python train.py --n_head=10 --norm="rmsnorm" --rope_base=10000.0 --rope_fraction=1.0 --attn_scale=0.125 --bias="none" --optimizer="adamw" --lr_head=0.00735 --decay_shape="linear" --dataset="wikipedia_en"
Each number is 128 + 24 x the weight over its row's rms, rounded and kept within 0 to 255. Layers, rows and columns count from 0. Numbers have three digits each. The size before them is the row's rms in percent of the matrix's.

# layer 5 MLP gate, 1728x640, rms 0.0449, rows 80-137, columns 80-159
104:123126139139063136107127119141141098150108135179184159147130131096125096147133063130130139135135134136111110130068096131128126122122167094139117141111140148152177158158145135111159121131140149102135085082157091121129122098102142140075131099
099:132083188106142118149126115152125113163118127124140160130137147110128128094139120119151086148130138105098154122122135158150164135124142112112129160108153138135103146156094132109132140156105130157069111111170123146128135178153158125140096121
097:126130106123106099110129129121127138083176117121153116094148059099122122160141057120118123171178117124119134143104083124116116139126114094117126089167112128087168159151127123096134092122103114124099097112119144139188131094103132138119134156
102:070116141116145143119118136120146136123109121089113121118170105091122147092114170147107141153132152128111136144117140160158126154122110115141136119119120150085166169105105149117125127107104138149107136160121108117130148142108149149165160134
105:108085130115078109124139160131129135104128137153110155125111140142143084102127107099156157154108119150130131097111104114149133139147155122163106123097093124119154099120118141043103130109129153116088138132165127144126160124107131166161127097
100:154099107077114133127137122110107093156114095166111154116132125193116193137141070166130184121139121099134170161131151141104156123132127139158110095085142146187145109122173140110156095100154103150107146141141093148079121126138098131111096116
106:136133117110162135097156098068134144093097135146137152144107092133112103169134143117143128139111129091143141156136144123163125132118109112134141144105125132131124114107090163119140153108135140158108137159121158138140072080121169138163120137
095:128106108113103129127122169156080160121167138143115158144123160091128130127177128117129122073143128116131118117108175113123117134118157150115090126158115142126129132126133100099138114120083132124073128109148103140126151115141130162136086150
100:150171112115137137145104138096088152124092110105113127110103145184148103149138160117182163139134140122157172116127136130104102170095071131113075133108156134129146114088101160110111118146123112110085149127126122155142153142147114095124156153
094:119101146111155113173147164152104128148125130156154112131151110149159145164127127089122138121171144137105102110104143080118111114106120109204123136117095116100110103107138108124088142094140128097156117117142123141137136091112093158094119123
103:146119129115130144116110174149106074165141100129110120131172121054094102156098143138154130100137137143134136131127129130133127134166134093111149156104141155169158131124154095150127165137137111143163120140103138150167175150095125121094105082
096:133112141104072121090140119155156193167093121117120128118123179133134079114166100121136132120133125154162091139122100091171112116121152127144114114120119126142129131134123168133125104138181107170071102142153116134134157136100149127079120099
102:125166090132148143153078117115122126128135182137109144129108144150122096114123136147121115133148114113125150112145132150194123132097102134120101153118143131163124113153176142150157119106133149135103118123136127143101100122091139164139137173
095:156152172123095154148102151119107127108138196134132125174137100160140091118150143133112134159093159125128089181113132121132120172121100136127090121129138118148080097120151132123105131160082126126107114087119093131137101125146148142082147162
101:093168134115188126148109111125118104119111132110147154148123075097114062076146176122126127086108146113109118169119091180124091097105129150160122154096164181134142124070144135112142136124117176109136098114154088102117146134122120112133158148
100:121107128143157119124116152095130117124101138094145122153161164125143109123134162127136116142104162115106125123087128181128104127145168125107152164135123135133129170113109104100141058140104135139086132146126096147096113112119082122139141138
098:101128134108103148145162131119123145103147158145119127133173131142142129126187121101120121108097133101112076151105139112109155115131165155127138133133178167139123120095195104086168139107163145134129173129119099116105134152138129114145111151
103:111119165094096143126141112157144150118154150109165132137099136178118110114072128155183098139112133182114125173121158130101128116083138137129152103123177146171098147098146154128145135114144126143122104178141107158124159111130100076105139089
095:131107195127080129154155147145161115104135097163137151125117120146179127139133149135146132119111132187145133127121135120167151113155159133172174135101136145108147152160116117169111110093104148142121128112134118100155137160103098119128108133
095:158106133120142135119102104129157111187140123088123170057162103153159098108152110148130147140085149085129059172080106145127118112142128119117102142154120125111131090116156147114159125177137100179111124130106122149107110093096108158142119115
095:123127094134105104130119119131135112138117131119162121197134131162156094123128161147122068137148142119188149140116144157125174083158154104141132100130104128133095112129109125109132158111113142144129131150171138149081077125120108186147142122
107:108153167158129127154123095150106056130107092141189129144109124158158130155110123156108141114161104130100073145078098152122068168115125118140141138138136139126128130168151141164123152135124126126115112105166122170152101126123100165095136106
100:091112091083107096110137121158124105145121109134103195135131110161108122152128176132132161123166137151122130153133101098143134111136145125132132131105093145124166139150137090098117125110147118135157122102152143114176090144133111159115113138
102:118113128106110129122131147136130110149174137118131099125137093146141113087113139117137107128118117087140132179100120134125123125093106102103111131116094134119143159110121140116138083089139115148107115130123150128099110093100120130138102127
103:128110124136191157139123151126116139143126145129123129130104109127127144127098084107137083160143127120164129159172121115140144109129119134135112124155116119113077138164142128091139132133138177153124144126102163121146132147137129121104117152
099:109124115104157133133105142103155153117109129141163150169121149132128154144115137172122158153114125131156135133114151121109145145154139101145129133120123138129116109154089148082133112105155159130091114116136108111123099147098081111163173163
091:133105156110184196125090108139094134139156082147171117137107126106116098137115142128124157154154199108115110151107108154070105133153123114159176114120130122099082123204127095123170163145116169150127115141127137118157105103117136159100125125
118:118164114113144139141130083119127116133180159101120152123115087149184131165117171110146160113120119131125105091170125107111143147096067134158140127160082144113130151138140101109130124141104154119177090170117143144158135134137124152092139123
096:133167114110141104142134098135117156136147095122122097148146144129177109134141118117137142120102155090107108176147148143163114124120087143153099098142140132142152126170144082089157110121119124156146181131151100118144132106103109152092149143
094:122133121104136150093113143143134130145137095135126143111128132095130098171130104145109135143159135120094134137113170077124130155132153065138147105141135153122115145157144093150128085126099135150138147158115154061116116142135158121129126148
094:134148118079171099107131112139109103131141110093173114112102149118143077105151140122108131139116145144122125151089109143151097111132107094162138146118158130107129152106167124096145147106175171154120148126137120146187149149098089139138129162
103:112128195083142119100108159132103138143114152143143110135138120095136187132124136112120130118081166127103117141098162126136121153134103092118114170144163145141139108124179112165130139112154134127113118144174126170113102125100078134076112107
098:092118155141155107119103134178102158142078140133147135144106148111174125101145073122139114117143183129109097127128100140113147178083121135141077136127097124136113164164132088102127186108110161102158087139134144138126165128158088112131126143
095:116129144137138122162143091102123134113183143085110112085126139098120085139118081110071133136160137138105075102124114148120113121091111130152128141127146125116085140127115101148181142108117175149125103137153150132168135169157124098125130121
098:133142104085100109128110123153136142107098115143132179150179109114103116113141165197126126124132129126131133130129110110124144159107107110159153095169105122075152108141098121090111122132113166126113152148151115173143119072092133154145158180
099:095126172098139139109113131116126106144144130092122118112123150148111114108124140128107175126148138110139138134146170149102121057152095132109132135125137097136163118172163090136145087146117170167150137148124188139088143144085100109154109121
102:132165124114105147105117140169161117126144111107151146159080155187130128121161149111149108136147162142145108106174100101179155155124137097143152161158134114069129123143150108150124154137104156124122140124153146116108126111154125108121136085
098:138106127090106133119142120144133159125162138114140112142126123189117193129142126132084109102126133093121129182118131108100160144126124098090091089104127147156137118137091131131167098098125123159098137160176116114147126172102128093116181141
092:108174171107129156120091113190126144120102129128159108173110108124165131125118127111115147107144146147125081104089159112172090132136130097154136117122139123097160110092159151132155121140132122121142180158158111141090123159099182143146150123
101:133128116140149124129118094131147183145136129133147098125133159137117085101172127148123091160145141160135134131114128143118115122097160134162152155138131145104133123173143123165150150138136158116109161166130121143112120124132116140138121184
108:127088116141196159124134122141105166125168123142150105145171157174121108110102153117130130151138158160127113133114129079136143130131145133120152134141112173118131161092111127071139127165150133159101111119162140151099114132150146172190084152
102:110179142138093132112134161147106166120154129153133152162160148170094107143110122141162143141118132134132049113128159143137136126132125110128104149125150177138115150115162135121123112152098149147124133114102107112097126090106108148086144144
104:117144127113142150096108164130137102095125121117156146103152072122105149136143168151137115138125106135104157119163127111113121107163103146133147141173148156194138134152139164123130133112133124143130133108146118101147149125114132154100134167
100:119126157166123099136075115159069172067099088137145111125156110112162139152124142126136111137094131114156097120107110099180163150110110131140126128081134131094138110135156159116145158129133124146114137143168135138139155114098126167158137126
091:126127158079102170129131132148136112122115116120137112100143125133154129105093073093130129139141144112132149103104109064139151152125116110116070132137087116107121090144142144131129166144107134142136152139129120134122154135096144161108100180
097:094119163187183118104093125133136097142101148115146158162134144125104094109121137075189136123137176151136113152137118137129088116190133127168160103136166137165149148135139087127167183094118138114081080130139174161106113174118131134146150069
103:113147155070142115155133110127125133160098111131129142090124136158159138123168147121110126175097144090115146184135151118105137187112125099099097127123165122151123140147129159171144133135142132179135111121142096139154166120099095135166115111
102:124117100144173125117088121099082140086130121171136166112128112129157135124129129107105080078105140119109105131150098148135097158093098107150132169110143121136133119147121117113149127137109113116148136121152098137137154152130131114132087147
106:158139139131144151135126102113144193119154150120134147122099127114102153097151134100150148119123163124142133163091140114185111170138116143112126140105107149132105148158160126097122118113133120155136154120128108120084121120133098155147111123
101:129164149128180126164122145104102143106159132156134123106158125089162091115098115124110054134132123133140175105184139171094145139108106163128121129095155110096088088093132134110145111091133153139123177127122148135128123129121085132133148126
093:123106146165148164131134110137087146130137100126156172162136104137102149136137154111139123090129117144116108121151118120123135156116175141135129068127145125125130154163105160089113149168157131114108105159151111132104129131135107118107078136
104:152121139142065147095087148143101143127150106094087148115118109144142090123161110151163169135120188142161110156138143139096156144115146101160162091064092123159143159145142112100108097141144116138138150179139143127066134113113117146112132154
104:138166133142134152134160146158084122131156121157161129104164142143124136158128104083110132095122103118102132144109119146072123130171087118136123145124146150121143097160131120071149123134115147213169172110124198131181124139127156161116158104
099:146086147109109110139132121172075171155099138144119145189116147127087114133105156144108133164132131120125134116104091136170143154108159102149131140124071125140131146129154084125114144110104154150098162142166124171108138130148157103118121104
096:134150121118100163132139159111081127145098074172153161157162113119118155123135125100141128131103175146127123131122139124118133117138125145113138120120145110145150154141142136121123137099136095106086101129077109142150155120123155120119136086
104:125094118125110139115109131119095161153129120138150115148164102165120175113134148127138126093158133110108140135113091136137141146131130094122108168092128166173141133153155146128152152119129150158138139149126115120111128100145133170098152131
097:135123137136127114152150099103124066121168112102132133121106119122105131145116125116128167136146107110129142132103108149155119077106101124129131120097133142091153177150135093078148131137141093102094130142142141089141139126112128127164061112
101:116155135112158131103123108146076155143118130103157127140127111127123125138108094135120173176158143158129154115116084142112083114131122133104120115143130152147132135109102142144146130168126119112135101130141117102159125142161126136132134105
# layer 5 MLP up, 1728x640, rms 0.045, rows 80-137, columns 80-159
105:136128163111152129184122152139107170135119143148143147143142096156083083104139106184112076106104095083152114107161121152143157131117122114107127117117139129128121078154156142098137103188131151095197171124190142110130168092120135152122108119
098:150138112138158116118157166117082109122159115121159148093083075150139136138107127132128112126116118104147134085119129138145161145129114141093102093136094107140107077155100107166133085155070125121132126160120132076166087152166123112079142122
099:114135136090126146134113074100148125094153138141129145106098107121126159133135117127140101157120111129125143099154112155101098155169118136136087136141120136095127101137113094131100146150123125151142145167103175102147106136129142104134140104
103:103140140129163132130118121088150146144179131097082128133125123110115181134100119124146119090098131118151169163166119141120078150143149097134171139097125139151140114083116080092125147136118076156123161146143129145134093110120116094116118131
103:112135156147142145158166139137094158163121162140123163203131113072084135094117135172142118125134137108121134127145117120154160125146110049155166107116102102099127105127174133129169122103139141133123137142194154137147108148137135108156155159
099:127129093151118107053126129137112090171129111139147112144099122126143124170128175119145125137159112139137148119129143113116156162158125115139081158134146162060181128124135103094106124079132136122113123122122120146095103058118148116143130143
102:106137138121129151144115070104096086121115176140149129117098170136121136160092118175150127119122123129139122134164090135097114129120112142146143080086105141130187140117113181131129179157163111083144143150108173135146125111118138140119125121
096:117118120166113148123130111120122129153128122143136135136111161140137115125127121132119120134149130142116125062137145158099132116135122139103123111149135148110138130127138083103138131175064146094144149133135096165136134114153121134140140111
100:140110145123135124135130148165152144119148131145132105131160145134105140101115097127146138154197092148111140109132088139161152122106137092184193126086146127123131171140096144149109127113091131145098135135136160122119158143179113145139125154
100:072123161090137126156083153140114100095145080138143136078096079119123162137111122137124125113133169115150153081076105166146162109168140138107178117153102146132151143113112169129144095120148148180112119140150091120116132172150092085127080093
101:104117105149146145098158118128101134082123151063112122139156144099124114156120135136136077112093109117124160093111127126156125126100108134121131129139091129131145172103113076118151107091106071107129169123153125111100075152126124129121108090
100:097122142122121152151109175123116097125146129168132152099146157130125128122112101094150129068110140136138125078139142171104163111130110126123134141115097084121081117139153165129128147110148147153158135138095122136114084165151122104121183128
101:128128115114094133136099124131181105135110134153086100147166095108169124102112153168151114127132116139132143127146089121126139154125095087098088126162129094116156130133116148153131154128118136146135156136148087108111103145118065123132088120
101:113085132152150155096108130091122136076150118141127144131136128130141113117093119128116102126138119109141157109103130128151130116117081121130112140138085132096124140161156093085141111144149128111144129120149138134094098166129136109109137133
099:138094094151114142146124131130136135115132140127094103135064117148146103128135094129118129117084084125096121097077196069117114149129101108170126100126127108115122129120129163118142099094138143121103110162135123123076098154132141141145104137
101:133111115126154106118123095125127168104099142138174134118162119128131127106099158140130134123105151142111141125143131144139110170123099148154124152121151130125152138113093137101150123103111137148137156133161117144146126081121165133165076134
098:110142148136129133116136166115107133113133143122157105140137128126127145143124142129153103133113138137114148128135161122117156100134114101072142182127127132157122145133161117137165141173144108113151128112136102108131085111102116110086101151
101:150143119124135138109111114110115125104162170156120139135114119134083117125141139100129103134121116143105111101146136126096102104114138137134172145164145139103109131099087151168122152140131112101082131158142158104111142184183131115086140128
101:125141128137152105154145137153122115132114090148113130110078106143127127144121111143117148136117128155149073180145140121151144085141116124128125113111119146137098129137122130127127164085125111104100113121124155138135135152088107111102165157
102:089115126145131137104076111136131131114110146126141161126113134130123146094143127143139142137129147156152100157125113089170093145166072149108056122120120143113171164119163116156109118095123153157122145113167131114100124116128141131155135114
097:134140142165088124081123165150130089130110119126115122154134140128109099125114154111142135122128113095132085146130160108165129123122126125111141092121104118107133162105123094158133120119101125114119135141131147112085140177128159106172144136
102:109112142099164148135128133088111203138149137104147138144104125097141117149124156116095143169110165138114113129085101067114122105142174106175121162134115136154106123122123118123155143131119100060109168162163177159124168143130103141178074125
095:095191121151100095137114148130155145101159120122045132135156071139167129129200126138141120069102106097116073150162136106142119135122139158151122166119151137150098127150152148115113152119126131132109144121147140128158150097149096113136105106
095:106145194144150132142136111101161102132127113114111129133142132154165138127165108108133131128125163136146124145130172147162118076126124133115118123137154117126131134101126131110138131167110122145110114165120141160132173174153090122164081117
100:108122171086137157150161091089081151112114096138119113137148131159119111090169132130128160130097155158148140126141116144185137117125163129095143133101152095143150110119112122138108151078147096107120142116120111100174134125103165112134144130
103:162118100098105135124122087080129150127109120162098078123132142152144124179137156115096118119145133153128163102120146103103141180108127132140132106111081105131128139111135127157130115127143129137132145121107122114146145128057127144146135137
101:123131124110110135123121151131117102142089106118107155125090128136114145122136140151147121090156082122117131166071117137135134093165100117095100154138152142154141121126152123147101113109099123076098098133099080115113151121105127123095112156
115:113087093090176117207129120134155154152134155122105101150123141169132141125123121152163146113142123159139125137132133131102120124125154135152108146102145126113133121081156148111107129156135155101120119140119139142128148139132130123123119116
100:142122139164113128196149136093201078105128113106125104108109164147141166190106144122150100148098142175135119089137105144099134144159130118137108150132069074080112124129079155143124181176093095118171123155145136126141116121178115117090141088
100:167112129148158114137117144148132087133108112152175103147083113154156131160138135125134159175115151150104133096139118095135128136185115125112078198121145139102069117118120132119094128126130145183133149155168118160159116099153157153151115114
096:098116146124125140092113148150119146120136121099162108128120138159142191149098135147165102141117129151125125154095152169140177157121115116146108134161125141136115064090111114115123145105090090169095111108137112136107158165146141091123166145
102:129146097116134126096108143116112088097130105122112159111129129106119127112121132143150119136159122077143132125171143104164096112131151073106093159108156095149135105103152113083167127146119152150077113115157118106151116110111128136140124137
102:121134113109110097147135126142145120100144098118095149083124137189179100114170112130108145104145151124131156131078104144181094165087114142134117081146170093129138124131172120153150174085113106106142125166119105130167146154115153116142107154
096:100103105149135122116134127119143127124122114165129120136165104117144149111139103106168116142155111166119124119152106130123170145139149173100136080115108121109119094101101145106068100130150102120146151081104134097117136107154153133161140133
099:090156127161083119057157102121087107135136103064143106141152115134134164103107135130083167138085137128113125142132096121134154083130145147163133118123098155111116120112110142113089146067145114142139161125145109119101101081142166133124145138
102:107094122103061156140133127146144111141168103064138152149072107126168127082133112153082109120057123100130135121140136139160101140133123112122138116132157116123119111121135167125172156127086130118137157111113100107087131119078115138165116100
100:158126147157138102095172130139102087179108143107096135175124123130150125195120177161158147110113130128180105087108130076129174132123114104125130144162126081136131107142154120113118119147138123141161114137124147129148113128124093157147119109
099:138095118116138097144113124150142103087081123156130122178105123148190138118112111123141134151110124129115155115185153101148120128118118121151174097138117134112092102148127143093116165153129071092107126092126116118124134150121143135134133080
096:163158128164111115138147172133153118157158143130124069154109095095086157060107105127112126066143100123124114113131157127125105139129108180107118062183111102136142119091152156123096103162109110162150149168104143108109165173090170124166115134
101:111117146122104130163106109156061111125156128149129115134139153163119106133147107133129139112125131107103142117132116106138082120142153131098116094106113136190104119114104159164095105112149128057161137101137146164145116105128116128125127132
102:125144154103173097168126129160122120103108111094103144169130158131167104139182121141152134156129180153158100146128130116156104105085083143163102104120157152158194102061130113130162145145091141118149121070129139131124139130146169149130117113
102:107163136144100130121129126108075191141103140153148118160169144136143084128113143132114141152131167135091127095111169136152135126145131086153137181154178102133105105076132135134143114125127125146151112098120139132142121120146104135116121148
101:118101123116158130122121150114147070091122064131131152122083140164138125136058134158149122158174138159166158152126081158132137122128131114157128120146096114128145156123114106170132120132136153128138085136125143072113124139155156106146135151
102:151170153114112110135103117128131143147107157145114114130130107097134156142134134124126141134161139156135147153155128149157124117151153148121147112137120123124123118139120164182139123136109111149091118089127130122084108126087131128108095122
091:131099093112127106156118125137157102112115141049103155146093136131110149161154120123150131080172130177174089079102117112110093141119132154144111117087134130126154155091115099145142150117118111110159098136135114150110124132146119134122120151
098:109168134098105152120110121140124117113165166119133104128118101121143119110095139087101115115117138134129183104085140075105120144101151119099115110108102118110146184137129137164143150093137099133103118126159136137160159110124133093113128114
101:138069169142118095119081116136118139127145140110144099155121120132140106134179113143107102132104168115123102092149109149146146127148129121141116113109117124150124139141118094168116093125161115091125147165104112141161104096129120089117121148
101:122150105161142133150139118135144113142151135175133149131115154136126126169089157126082122145132121156175118139164141139127108112134139082121155159116106120176120147104130155137141129130163140120118137151134119165123138138150138120151096138
103:091121097104136140157117168126147112112168120127124108132134089130138158162112136119138109084151122129123156104148116136116136157117153145148128144127120193128114035069138123133131130132116174142137136126114104115140177083089105151139133103
102:178094145132113131099128106112191148096144128135126140121088092197134122122151105084093111167125134141091128121108159106094134181144136104122065132137109138144154165162079117153129129125137123105118099121119150102114116118139147154105150089
095:137112127096104129142138077136153144153115142121129133133102223127114135140100107122121139108106134184139144090151104134104122169108123132101133097135110146137110100087151171185134121117139107098150114104133138113112130093141185137127132147
105:123140117126132144096098112100135139113124116129149121139119080153122137113118136093131128154078115085155112155102147129114109121147131133123143114115098129142121135145181157113112172140094117118150114127148109124160129131077132114141137142
099:112140138095118106131134173086134108097116121108105124088144155146109174132098076148126098115140111164127180126177143136147082128124090117145084103116150106102128147126110100081123103079138157106204127134100125108156146115119119084140144191
103:149098114106165149123148152104134152102108162146176162135138115085142192110085146129064176108131130148151116140109104094146127090151133118195081102143181157122145129152109099114142105136167129169114191085114141126129157163175144113108136128
096:137133161116182070135131181138137172079145157125154111109162119100134127115156160142104146157142142134097166124124116113144123127104076181112152133107147121092131157113146126173120097115107132139135132100150151095111146135172118101152096130
101:128159179106116147132165156117100173130131140131127135139096137088097124150160132107110097091104120061176075137121147139121124182149126100100117061174118104159162156141144130152107149139096124128147161091175147121150141119099092123152129125
094:102176085147144178144095138129110132090131171154095160132112081119138112096156162162086173130101090109143140131129145111107145138136133092106152183090116131165123134142102141079174148147160118150184117155117139118158131137123163129090129183
098:152140149099173082118154095140126108130143108122088110122160121116128158179183164106100138110170137121124127113137115098112137132155072137163157164134110150092138120149166098086094166128141127146113126092090144132111160115126153115157108159
# layer 5 MLP down (transposed), 1728x640, rms 0.0448, rows 80-136, columns 80-159
101:099104134130139157119163097138114133146122156158149093079089123121098130108135097168114143110129109133134126103165141149103125135168140081106093113131134126077104108121146146116138127126105093116129153096140113136118130140133168106117149124
099:180129126115105105138147065098144150099147161108146123127116097106107107111127118144110072149095136099107066095110132135097145123158114119114136098156154103076147126094107131127124143122118158111101127143178125159137185139095168125131112189
096:093115169139107200135106135109134138130158121136134125116134114115126133087144128155144146144122113127139120146141125116132115127136113129124121128152153179071132151113135133098098145106174150137126120144118122130135125081111103133092139129
101:134110125120112105114124151146124108105184106099121159165097154125150070149121130147074094139133123126093119118132146119110150147148168134128144149115130173104110091139154159135154113127142123149114169102160092115165185089162128112123107120
103:116131116095117113166123174135138152131138108144145101117157138145148117109133140124136158116097115088141156151130119140109134111099101146112127158124107161124129098147117126096150109142084120166155105124139123129083110132172073109102118168
101:106077150087097190129111120116143141064145136121123119139094108167111154086104103149099145127117113107127138147122113100131125077128136109140175126174117128094128139153137084171089158120136103130159114129122100115105112134160110161157118100
104:144146148107150149069151149135136184126097152137124126100128105109115091087146144126106146126139134111126139097081119154076141175100135140184146146172122131142111113182107104100102155114147168126105124113104124140108149150114161093115173075
100:125127145121125091156102144093115141141098121141156088109125139148165169174126134163145127110109160152147148113135117127116134107153126120127144106095109095144115105146153157148141104147207092124178128091123100151117132148134097121140182092
100:144136123108118170123127133123154143098158151197151159107111121155111127096100140128118146168099125120078120109127157127144078097162150139124125114071126136176130120161153116135098125090167151147151101140139145147147134118172141128116112160
103:190145152110129147107136159140167108125148110140146121053123094163154118133145117102108133081123156116197123105110143133155149137126114084165115141106148140144162060118112178089151146118123124140120115157137123125150085083052120117110134095
103:170137144117138141162115156190134129140151110141172110157089140122143149136129136115122115116164184116145136147111149076170125109116134147158169160186119101112115117126126119147109123130161159092147087164123116152155118128113139147059091084
099:111137135156116156131100130116135132111120127130125142174145104107117102120171130105116106100121126205176106157142154124113127172148073143130164083093116104107087074121089099091118128131136174100134103160102134093177167057117083111122111127
103:126151156178139103122134157106086131152171114099127104117116100150112137096110091114170118167115150114124117131155134119129137135098095178167115153097126104147108114145078171111133137133144128133124168160155115130112141081090124134157109121
107:125133158150185071118138148156136145144143133107119115141138136135109152155160146118119124122123150157139094124114121119118153149090126117109113106147132106154142144138078130166106119129115128133111125149119134133142147113123135111109119089
099:162102137140144108152078105096159118111170135118141096120109137070143109191118125126111101140125131151128099118141133115146156167122125116137151126176096133100159145121124120136100104131113110134153128133142153088106170142132149107167145156
101:085189130118150100124134113113157139135123118143150093115121118112152126096098154136129115183176136130111197117112199100126155087106159143122131152111088134128075138156164148168087119126179106152141155131106098145110124152136134111117093140
099:098122129171114111103132157157118153126144139090139099150092141120133068111119113143142122149100117106127108124107154116096097174158105152122100061204112128092136089115123135154107110125120115129154131165116139164137131104136153137109128171
104:103114127124140087142139139098118122138162162133122142123085117131155122116133124126137105152131129131161103082118162131136102125126073139157139145122118107112094132145125096131078116149153106131141121118112123124120161161131094122105118110
093:054171097131138142096133087157116137129096117138116132129121149113105111143130118131118130102131106131141136152111151134132169123137159139129140137130112173131131096115116148073128121125120133130130122146114123120108149158122129120110125090
094:110157144131132166112130141157143120120127095144134175159148116112156116126118104134136174128133130135177096165101106137136140105128091114130111108106106123164127169158141118190114123109139176161139117123132098100122099150103141132139180109
096:090144109156146122151132135116110130140133109112112126118118123153139139106152113132130116102119107176113124165161137099130145138110181120083138102146143118146146112090116097145145108152157162118140129142136139132133100125105094081152151124
103:157127172116126137100115132178174165081161145132119082119126146128120125119136119117143174078119101154132103156109104147139134123106163140121097114133115114111100137164143095149174122141123147118125065112124159079118107167099092113133125115
095:116123117141128081100183162078146117080112112124111109174132133143173103126143146118155123089114166151124138120190153098107122104121163101124134115106157137109086146132101150140160121101145113117126132101170115174124093152110111148131136132
098:124161141125155073126106150122107127098090110131097129141165129173133131178133129119114163105125127129127107147141059102133099122147133124148121117128149134094095124135117137141106144142131122114171123113097084135137127141110125154109082116
102:153120105138094108122103106146137135188117127100150140158115110111160146146088134143155110142142141144124132121151143115149113127150125131157168090103118116128141130113137138141086074135139135145174113177143128162114149127166083110189138135
098:182134090114111097164141124104148151123132135099114133138116152134091130145161141097145131136115115153132115132087121084105148121097144160099080138142104134097159116158175135129166137131135122130143142103100101127089120149150130132191126131
103:197094069104126155144158105156138075153133144155086159099115105151103157116112134154154106122083085159125124145132166111155141136155125128081120169102137164099118135097148155132079069148154105125111136130153126127101165105174117153156121173
114:090116068107157146166142117121138181178118151150121138148142136139136147135127136131116165117123096131164090150125128133149135127140139090148111132116133132174184116115123157145111105089114126098121113148119131113132142145099137143134144139
100:084101158158114115121114130159155120128128125157094113162105121109099121139147083146135155134128143138178181107159123143106089146162097108155137127156134097110151131113146103107125159150173128139128105116096122092112150108095163110123155147
101:125141151121094111168126087108165132109154136121155096158138123143109152135138087116129159073128127126121124113151146084131116099081156149132118079115120126123120129089113125066130108100127134131140125092172156110128133116132138101137102129
098:117121152103114161107133088138092148102134128085135112123105086170112112124123138118144144122082187125124157165154169163122166124126136122179180153125147149147144142122116124089119145101148132110131121124156141158180119119122057142138138144
103:117104130126150117132129145108092145134091119165097134109105158122103116102119102187084154146124183157101105131121101125111118149134138126097144084143102133129182117169102162136103097118113139105115137151134142134163156133123154143103124140
103:156099123155137123144160112110131125101132110162127139104130077134096165139124113078130089156145132160105112142106132159114152120125138139139102125152142147144141138175136178150131097086128125165156126125132106076082102123125145124108092121
093:147114095166112109165116117091151139135106110118087104110119083143111146128147111094157063106112113143117069096138104136074132127092124161086079128188121138094119138092117139166133067141136080154090090107141148137142129161125161115145110114
096:129126138118124124122148071138125132135121119121099146187118114102117115121186135146141128145119156042140116108069131154115116099118143114118132124111140133160139085124145129117110104121117128104121105111105161095127113122117113126096135133
096:139121135136127165099127108150134129141101127150153141179098120147132127091146100096109109141103124093140105133097113094161111115164158120129134108133147102143138102104152144135125109109132144121142125120110143111175129177164136125146118128
103:105137158142142104143136150162138088124173118110125094100085125101124098114129141110109138141108104092139125099124123086153104164143167128129140132151124140145143133130116108199127088130128111110117139154137170099133112130120142121095124103
102:106135135128124091101115109133072118115133150157083161120128079154132122124137153119118130146120150124105100144118143155134107139112138124106162139139115129143116126148124158132111131116097113120108118174104141093124136144130097111139103141
094:141103135168109079119143153119163118139147112180094107134141107119086133108151129132156123114127096133110130111144145141130168152110130169089155095120143142115117121131137125133104080112133116132113125149101128147141146141173145120144092100
099:140120134106100134083120103153115141122171135113150116162137143102155142131129135147101122156134152095165117125181128129100098185126096140136114107123113129132099121163108159119104108077118114131101113145154121138127163148111111164105112090
103:121106139149105137161160109098118137087126140138120090134112128106142120149105185142137118167126144154128101119171110099173153104130075098147133100156083106113124151180088125089081111131135098133113118095126141156163154102134115130109139162
105:159120188157139078141129137125082142111113075108148098105132123173142141157094115153129109137150131157102111124092120155100121106102136098122147172161143131109154124163124113136103132145162113101114117144127137097091096139138104092146135113
103:100133131156148150149123158124138142106116126171100118136160155147109166110078154166115135117094112132150118146111131098139148130116148125122107172107116155153161121132106098119111143118137140073119133104115118151140161126134146126114125117
097:142150104147151109109103092148153113141134168111130146174152103150123144137102131112111106123117123136100124098137133170136176113112125172083115136144101122112124077096118145132137077137085142123104141132149137135138135147124159125166114121
092:153140138112118076126147127118136149148159123144097104128138113118126132145141125132123118113147114116116130126137128113129159126127140150129120149162117132142119133120129101129128137128125138158122117137136106140105094133088146130134128134
099:140124156139108125127136115139145108132191120167137124171151115165127152134139181117117111139143135088170135111110154090143160131120124131077115187111126174123129139135131097135156143151144120173113129068140103150127144125153117156139138151
104:185123126112151105081168114134139155167120128144107126163129109171109139149139123142143132123153159105137161132098111147166161145119169139117112084118138142157139142144110119109108122156112163137131125097135108120098132053153151124108113158
101:134145117107111155132128162192114142146124122109124128108121116112180132142144136116111129091132156121117171136128113143090137126093149157102096107123103133146140125122178156067148121104113143147134122126118139144138160148150131141139077125
105:108147115138160136124128124094104139142152072137166146142134118136150094146172117131173146109166128126118122106147122127124149138102100164122079099132154137121122114093142109081129119123145109117150115174118118108133129126118127140098127124
101:141140121100143115173145121109105108150159147126160146066142119135132125147105149107118118150124085119135120119095152133126123135118131134136127138141120111128169140154127109145088107113165168135067120153179151107123097135118133093125154130
097:146104111111156097122118148117137133145125140109145152126171081145141171164142124134080117149127127103121119203138139141142136124135120114120150117127135108135141153166143108179125079114167175128158121142133132143135090145111139119119125135
101:108106088096160121116158115146140095121113161103183105125129111111103103094166080143108111127132117132140126154085147105185125127118139143131139161124093109123119154110121099109167132097166153105127142086119138142140106182126174140128140140
102:141135132162148098123169133131129152150115172114157108117116089139127139112138134172066133137124117120109125128122158084168089125126186123142162074112161132132115133131115111106111122142150140163152137122189164152160132148152147125104091107
101:111159124108138172154116148151126106152117120124130116098144135141119181090146108107121115086145105145075140183150154107097101148124135114186117121128129137146140098129110130159117147093157133097093133108099085147107134116125114111152128124
098:124145127153097116132097101122106100127142157100135128119112120149160138153115088181138112163128117101127142099157164120096120157083118143150162176135138125123121115134130142147114096141087142078143146108095120129129123145055123116154137082
100:133096124113098094135137137126091118119109149109151164135112080142129121104133116108101109111131164099173117128132122125177147108125102134077133134138107159128129132090072144176118093141165110124103120142130121149165100165132162156146128132
098:100141160150122110077151113119119163126130103123143104132136130130141121165119162097138169149131136136118119105109137156129170141108151091168089123133107154085101097110159131127154126100109102117151122128128127135139124131118087129155090108